Part of a small language model's weights: 4 heads of 64, biases.
Each number is 500 + 50 x the weight over its row's rms, rounded and kept within 0 to 999. Layers, rows and columns count from 0. Numbers have three digits each. The size before them is the row's rms in percent of the matrix's.

# layer 11 MLP up, 704x256, rms 0.125, rows 59-92, columns 128-191
098:459603482467493471573499438495516507671472443634504590567545500463501549556446515531438490474490425461553490519424473577531513508448431457506562463501430489415462577498521453423401460486450497
113:552506501569446487449462528410524563540531575547520447396445457517544486493519537507555520530476385499540507435527544473525520499428493591500455412514448466495544476480521530503559518443471540
089:501487490477510553551503367458458535540567562586516524567478474437530446472550452532430425550451465589527521538438551480491512540501548482499525517614481505512463578597403497502573558507531413
099:548510546508438520549502445500399530456614494534498476453488480499520461519479479619543505458567534486550628488416433511558505538578483471527506472456456467530571525474399510474522522535558444
095:453549468460513535457477480418516602544475542525467549491449503497521496587462509420575531477462551520448495407526501554508367526435417543454495431468614562452430521475515480533553521530499540
102:487425476431524561526567523567532601543485466604394573565541502483518432519478419494488435534443570550577518480534372533538655457465449478475391419498572546405475544490513512479559524484526496
090:471414485451490543467472534516414525554516465523528553482422434446428439471524500440439427521629452405465507418464535483528464463532554543517463517568411598518550487482502405522549552468497581
096:495437466580507558448513521485543436485513484498475499488577596552472622599505537451491528461612433428458478614461468508549497542464519484441563578419455522550474415531442496462426368497489525
104:431511525458518562500478406485550464588511428537495611478524476462504578593484481500506550529516599495529478514534512544535476483502464560493573473464430470374400630506449485450469397545527645
106:477519579484552450496540542539501528544465492490497537487525509567441443523542451470461571437512465461542459479512463540448400439481517534593478480482435501458495399483505523542444517512503478
102:484447488480591463559524416576463531458533507499543506490453466462424468524496339397471563467491456537415419505512506524605533466484502499499427494564534429568471464519428482474562591536615430
097:453464472425464502508523532481492448563502473563426531536452442573504474475535460612471564381546455562476496517548537546538454505482437482483565553561520476502471680456426537427575484472601522
100:403511537512508545523528532545444497484475515516512527501535524452499450438540589548375498526531494542507515568474500530408479503529490439506539585425625563399500514424520464483516463421421627
098:482507526518489539576449493636483429414526461501448484465602445465511456425463470578514505539487507481437495548597531540418592549569588491429461496462530536401520500463463539534566486555475429
100:534554468504537528532449536477457518542492461466500445535432545538459599523523525489471541506520406592456442545500420541492442443372468510518519526624422408558511424543493414467408491506502479
102:496560490492547499485436521551545438497451497464512437484577537473456425555474476493512569410484589453481515450483440497394513551426493533474542495512542494454511535500489602503535430495509543
105:479468514571527525531541474484510562443506464552500553480542531550451444522446550506574494520544442478540530536449474490588431501506537546502476452539544476485479496536414523477447512523521493
094:557536513471438523524541445508492520478506583518509480515357405464538501538520543517370504466494560527448509539421436528448558500488467421419466514484526491517410445551435486505517529454465538
094:466502452601477459547517512530570554522483512545434557660571563476451466427461525517565581514439514476483534528564432547360529441486547566501600492474529445432470514569566438575473442551533493
104:491504439538515483514462474476482473422414471550534471534582545499527536525470525468478597487405467545449555500506509560437487570513512585527560450440484534521469422473488488506496412455614439
109:451512518538531490506462577463493502525514513516447480506494566461512476594518429525449505508497526526453550403529440566493408489499500539519556547456486513402468449504484522466473510495468503
103:495485567410378501507526495531496491344441536510475513530434496554492480489440588495553576519525464523486455544466472533484531528441480511503488578488474509387542501512571567443492527461468490
100:522471540535569447591564536529501507458516490487494619449475477491458460470495426524528470469482467515559502533472530477468599506521554503457449496468474407533429556537523402468457439489489633
098:523451447452468541404434511499538486609522474544471567515526492487450457513486501412603443499504494430446524513466430545574501443605506488588458520544472477470529519395404418407505521475460551
097:388548537523492577457573499449454497465428530548493469468474476434434426552525519527531536476511515571573529475460488388466475550422551551550487381525468459523529485481440515521456439505448490
111:529460536447496517549416546564503614526533476416513512579466533460614503409492429473528478586475481501424547461513487480509510456542418518468459502525471510441412461500481464457503604501496599
098:529563539468485489488456491527496558498478460526538470537419467600555523496518556579488547566481516463609449625506473502502540476486514516505526574501559411441396514519436498369481485506485590
098:461494510425544551513525459472454518562489525586602508413498539451495492591517419495577539460534561553409503541500461483488582583479485544534495618494492534542560459442540513497488607433509459
097:510525529488452472480539582500497476499502555489464480565513507466561512413587528507585515549466539557476512446422529578416462519521529474423450641513528476488434467592542561483597533509547424
093:480483423491463556612476487517432540544510441510510478467528551485439451555508448539456466543531430439450586481530558558549442535491508489499536445496500472454523582439410517572562441549466547
124:477598515553456540395594454474469503427491543529547488446530642454576516504499534617477441465518466521486471528466497471428431527489486519524484490501456511534566472482458576519407431465465554
104:474469569574488449466482448515482484469515510498528650561524515454506474521492565390596507446463465537546457531478508485462522529477523493516362493547440576505486508512464447572600524489430519
088:533486614454524480482512475529566523488519499541506509461576598507507536442491559429570503529608488438427509509458468425509504518523480454428445507493480458560520498390462511419543445481533563
098:569523551595542520572496426499537500554458482545526537505541483468436482431492523451502514423402459554595453520531479518487533485459472522427560541557503474528511498515510510477602497440487467
# layer 11 MLP down (transposed), 704x256, rms 0.121, rows 59-91, columns 128-191
098:513428508549459515455411516495582467542481463520581547538541555488510558569542462455494430590515516493444483460516565513534491514510462536467452611473462564538450519462546521489486464532506478
111:589497541526472477485495455474516448424518501539519542477545535490427450483518501511475481557376494484484523573417464482586445470455508462491483514435496499481407506497502534447478447503452562
090:463493490492491446485573493532504534547461482532485546381536442480471487561465505501532496452490419460574532534477491451512526444470498481503520509439504451515552521452512473581484506567474522
096:591502518446523486524582486482553496529440474438483528482546513579525623508606438505437481414544437504439422542502464566617533551419499529492520527553532476490554482488565418557459571538442524
098:395461481455522478564503493535430473558422548511589450541521534542591492476483469547509439523575471460465481487401385492449504484506577565473556526453551568399595587533552537588416582476487556
104:485557610524510583470571442508534398515549594549393424462523517459547503466563536406538468514511481541555407368468453463442508471442508551587449471580483441628450538556504473522540458374512501
092:521431470514507521477529513544548475501571429555519521495370421515388475451512517512550551447495467441463370555603498561517443560528575515538601530505410508521517501456553487458588436416459513
095:620523468575483534527517647442581471558523460404478598488493543516459441513571464519493509406427485531483512479426499451519484504511512455568577605405462523411432528500439522569496556581455477
104:508432419538617444563514470565519439614477528497476500480488538429442585453469578465473436534621529550569502483484461417480485488559571499480478577516596471496498514524517555517470558429447491
102:416540494520465498549515520469500499575478523473539498463576492480529471490511530517412533497510451434400431441549461507532489526511542501622440458489542477522446536574593429500474547478380557
103:477424448491543439524472432529608526478487530482616424522536541511452492564498462530564443457422418537483534494539543449521442457551543484523420509569556419531553475352428526506490547515504413
098:451512437487545485507506553609555483451523572458577617537550471492501447496643505542505528533468404544457452526584489534518494524522517504433525527441537523532508469451445501431460449438440617
103:545498472531596564497466499461513433562547480580476496585547529547495430450459464504482539561602474562512569480432561511445474516480497387531489462454554537462406504452496470480518481587581485
098:577531514526488535518453542485513378493442517434438526599469456521501464537485434618489470500505411487395534555515548539437438422491589554591418441472489524411451534465495462533508513520473505
102:437406436501497513417546435532612443487458490452459516535429432415534435545515456442496551513449564505532491545471538587472468452538413515490521540570493423606450457539473466533544526695538465
103:479471549515467467583548495549448549452518566534444554608568533591509469436640499486503482550421530419493437567486465485474475512557517555460455607462433529582509533486505494464571573463431497
103:566551488382487548519448500444493469528538484432638535494500557531600427476479474472400489549533563490387480495466492471442619389598455458491537528473530464514512485529512485524492477427434495
094:453501538525518477482523591492487492406527530553399432514544408455467517429356482434486606459464497495544476457548472573486549438443504509488553452470533480547514589546519575462535507533397505
094:520439377456521410407332567461557526599496568430569584416477559505539388524562490428562507463556485484558507521457519466596534508490491474455463494493488542539521465514452503514550518512468469
105:482422449408511485485477552529571482462477538581519534482411482485465439441415492543510556582486489509487475458526450440497354522482364515458554443518489549522489528466387496483518580407573549
107:508666529462507399482484494537578461502550390419445451432492505559453481446553539523520454456537590541580478501522468489509490503514464562508481515391502515585442410494452573524424503393505476
102:506621496440502520575443474487481495483538486505465596467525604437520403518376467451435487572483528527526549534439530421557554461426574517510533532490514494439466403547559561498525493592454451
100:569511536469532552544463470522498446559479415518476564532478413502506443550504458585399500510567483526464501552527481504518582454457522472488533524453563502559548516399510542494497463520488553
099:561554448514515489603504496522521454504537456521595403508516604461553590421548534585453457537512518541522429434433518511522494444526445513477540443489491499448513481501478443505488508413481606
096:570478446488476517577466532584609534538497519403544423474546516441542400420582557542518409585463518545483568451555467464552522505455464504424545466497447489513477518494529506522554556353529532
109:493502398545548393468558522509556514480459486455520431443404521483543582575493477532494455489419492414473539504405539496511534573508519445413494492462583554431478455529574455511556487581528438
097:478499542523520645478483501440435424520477510475444496474471404432427528437429492435504517526440544497428578413509475573519574608557437532564509428554527578515500508535517491482548447597537477
099:557544472420499585554500494480475476539502415419563464570510503565543384470411391476473466341496522516526523554558491396498546507462526478458469562518533541530491504556491382554530485620505473
097:510531418560602545496594423510510509488413430521555446487472496468515491407468448549504581400524456403581482583452538519501567456479560410468555562568498557447482462400426510544454564402517495
094:565519564534582427406501529457582504514472501476399470541528437541531541525571521450557548438535510498559406558498453415452549520431506512518487558491502512529481458539587456470464505431601481
116:513546541489494531474539449429507560448508546561501499535438490445509542505597518583519439515614469583497433505523567493509401557501401558507489417484581426444461505560605499560404440465483487
102:494498442501454453535462524543516484497536478519633581538399475538494443410600530576552438538434444513549529404505456479446430479549514479399530496453515465543463566393417495545522561548473449
090:405530527481532476492534585516463478530538483555416512436519438535481533548564525457504433518485515497614463518496522480449479452403416472433548575445462603572447407478554380512447467362527481
# layer 11 MLP gate, 704x256, rms 0.123, rows 60-92, columns 128-191
112:566425489432508476530582466487503505461493560457477463482407465475463492450552548571426482568497568456486603464423426506459484536565493449547541485550462444570410519458493454503417482554517505
088:591439550514564474518532499495516508476514645489503508525445485447510486471557520488487435481513556582544514449515514357385394474467602468446465516519530535500494512549486579484561597459484528
100:500458486448511506481430491562527451462494435539533468504499483424494507419451594547481414547537474435541466617462455512436559490525358515626504589592467621521438611597520477438481464494526579
099:458523480462455445460480452528554581425472506456530497444520557483477551496543539528454497521518530510537460450598548525516567513466434464535524452481537472447523520503526484608527592482477468
100:571433547485521556578535515519546565473464501458491449524562475454525621431499436403471523602493515545526586468469508560509463560530465486633504594456413572436497493469578505533543515529425502
091:488545503490494579497422599572412583467467501517604422481475544461497483494529471535361508504575521471524573519448589440579539550514552497530482506440610493421497460546522537535602454514507512
098:567484497554448488513439545444446589542547500487559579598456488586370491554552455438405502495487543506445459444509557529587505440450482517512569586395523516439502574543435558462498569526455463
106:400512471492482437456451548535558515498474558465553514556522521434452541487522521429439515578425454477510573470589531416526549547448519522541567566457517499553509577497511521542556474490529522
102:461515524586458465479568418343449481541544484602481533544471533591542598399543412491493515479517555482521609481509509600426529527522456499504506544545502463519545497475479464459558542462481543
102:407548534477543519499485567455491505545545492412654547463486522561495537445552578444510417460507616516442540500522499533483492597267401626471552448464528611487522419500478545498552491528492533
093:449451577495457496509443502547474463633495454470491479530497481492467474515439496553535516492564524531622483503493511567526514507462446546531487509516512486412449642458513475534514606526571503
099:491529443555502499517528574478616507461525457485565455512592532484524558494496450520506456509526496446449457536438555452572592554555525465573467518470473409575519569518477492542555529507492451
102:450439467539612534437428557500422453496525533474544572501516542438512518465504413554507578619534582495459475496421533546470494506453516614446566482392422527458605408494560483465468575526493526
104:565473532549475531493579507497430538461522468518533467493539643556467466537435412480455521511553479529462493499489595406515478471472495527562436482479536580524428500432552435480548451520443475
105:530518549434622553509513430465513533503456397454489416488469457536463521532522579575527502476522493580470618459448529569473488470555544468567499455474558476561484431539537433499480503591477500
101:456480459515408497458446512414416441527559518513491486488501489515548499486527488499517610527489471472471545393482521555398561483525497411511573478479504448561503579519489560545497437547540501
095:495515503509526552440475530513489540473468505409531480487578515389549379449462468469576480565564542497530550538525498471592414463407450521519580469457486520488567460505523548430526434518564538
091:503487486503496482508434594455501522550539384429541445542602535493495483583473442488453506575530554582547528465551441495485563504492543501521516556416481497408470575457552464526464539536502484
109:450496523495463508435508535479537485492532434562476463464540476460482523501523540431616518507482496467543455478491461460410534507444552527471541497485509437492517403494463489470474525538528373
108:412429531419453450460447479486565468524565471517498484503474585477456595618529461446462517550425499518471424382539461556511504538564548491502524547532474455427462488438430555518497532493586453
098:514484454502460498569473533496447492531379544583514488558512483544468558454587474511495498623598478472482418492484446630474554435422492522539536529515513549521500528454519542443351493494524542
099:495499506533502415604597479489537423393468500470516565523484560430472482488536539361572475452520531533545514474496534536456412526468541481497472477531508499538446564517513449497513526532455569
104:453526381524477543510423578504462478512523472485571483571427632646494587509571471482515478472538456499562493483420502629484490589503508565466558487571576474455468526519455446433477495533550462
097:410495570480492480460521419466520518510486455507573480505507478402452442463480514502519537486458470504592521459483568466506373446488537604495529535578422431526494565390512450531581562555438547
101:532594456459566596627471532507428475452438481584575452487467375476470521513606446556369486537555547461490474525474495541526525433449473494465453484494448474549512560493416547567524401540520493
097:571487511566560503607549515509507522463423482506545471486551470412573465486502545546526506500532578532532555494478418496514546440505575606476543529474566553528570460469442526494430399629458524
097:534506423563423525517392506487546523564421444442536566569544575513515576505513428502496476506491456519618579501502521515410435470550512512484541502572503519547482475506548491569486481536473582
102:495507537523405512478524474451425426481449518488540563519543498616495606544507460464526461404489445557601499502453493501523466495535601482544471538511528500573550525535498547551482439532474412
097:439459371456393546532500472544446486548554515567432458494462583472492463490506502487590465483462516493473526423458545510544482528528437486420518518497493530497511598437447482512560554508394473
112:566517541538432515463527519430399580532552543521549450510507499560505523530501453409500477473511603468549527509458477407512511413563475531538437559470526495438466536565573518449449536574569461
100:514514487494521520577630548424511490593483498433419539466545544609473479544561468380610525485390556464520528394509513492471498490475378448583438436438409521461501553482542598486473494564519450
088:554481532518473533464521505527469445463481405461542474522516519516470481487582388486457442430539492513495624522521502447422503601554575509481376531415521510535609520506517527442477463462463580
094:551584576423455514432482460501458526573574421586482527491446502514550480551434474563483584429472514477521507516508484540502586508527445451575396481489595509440528499460544499441545446492531506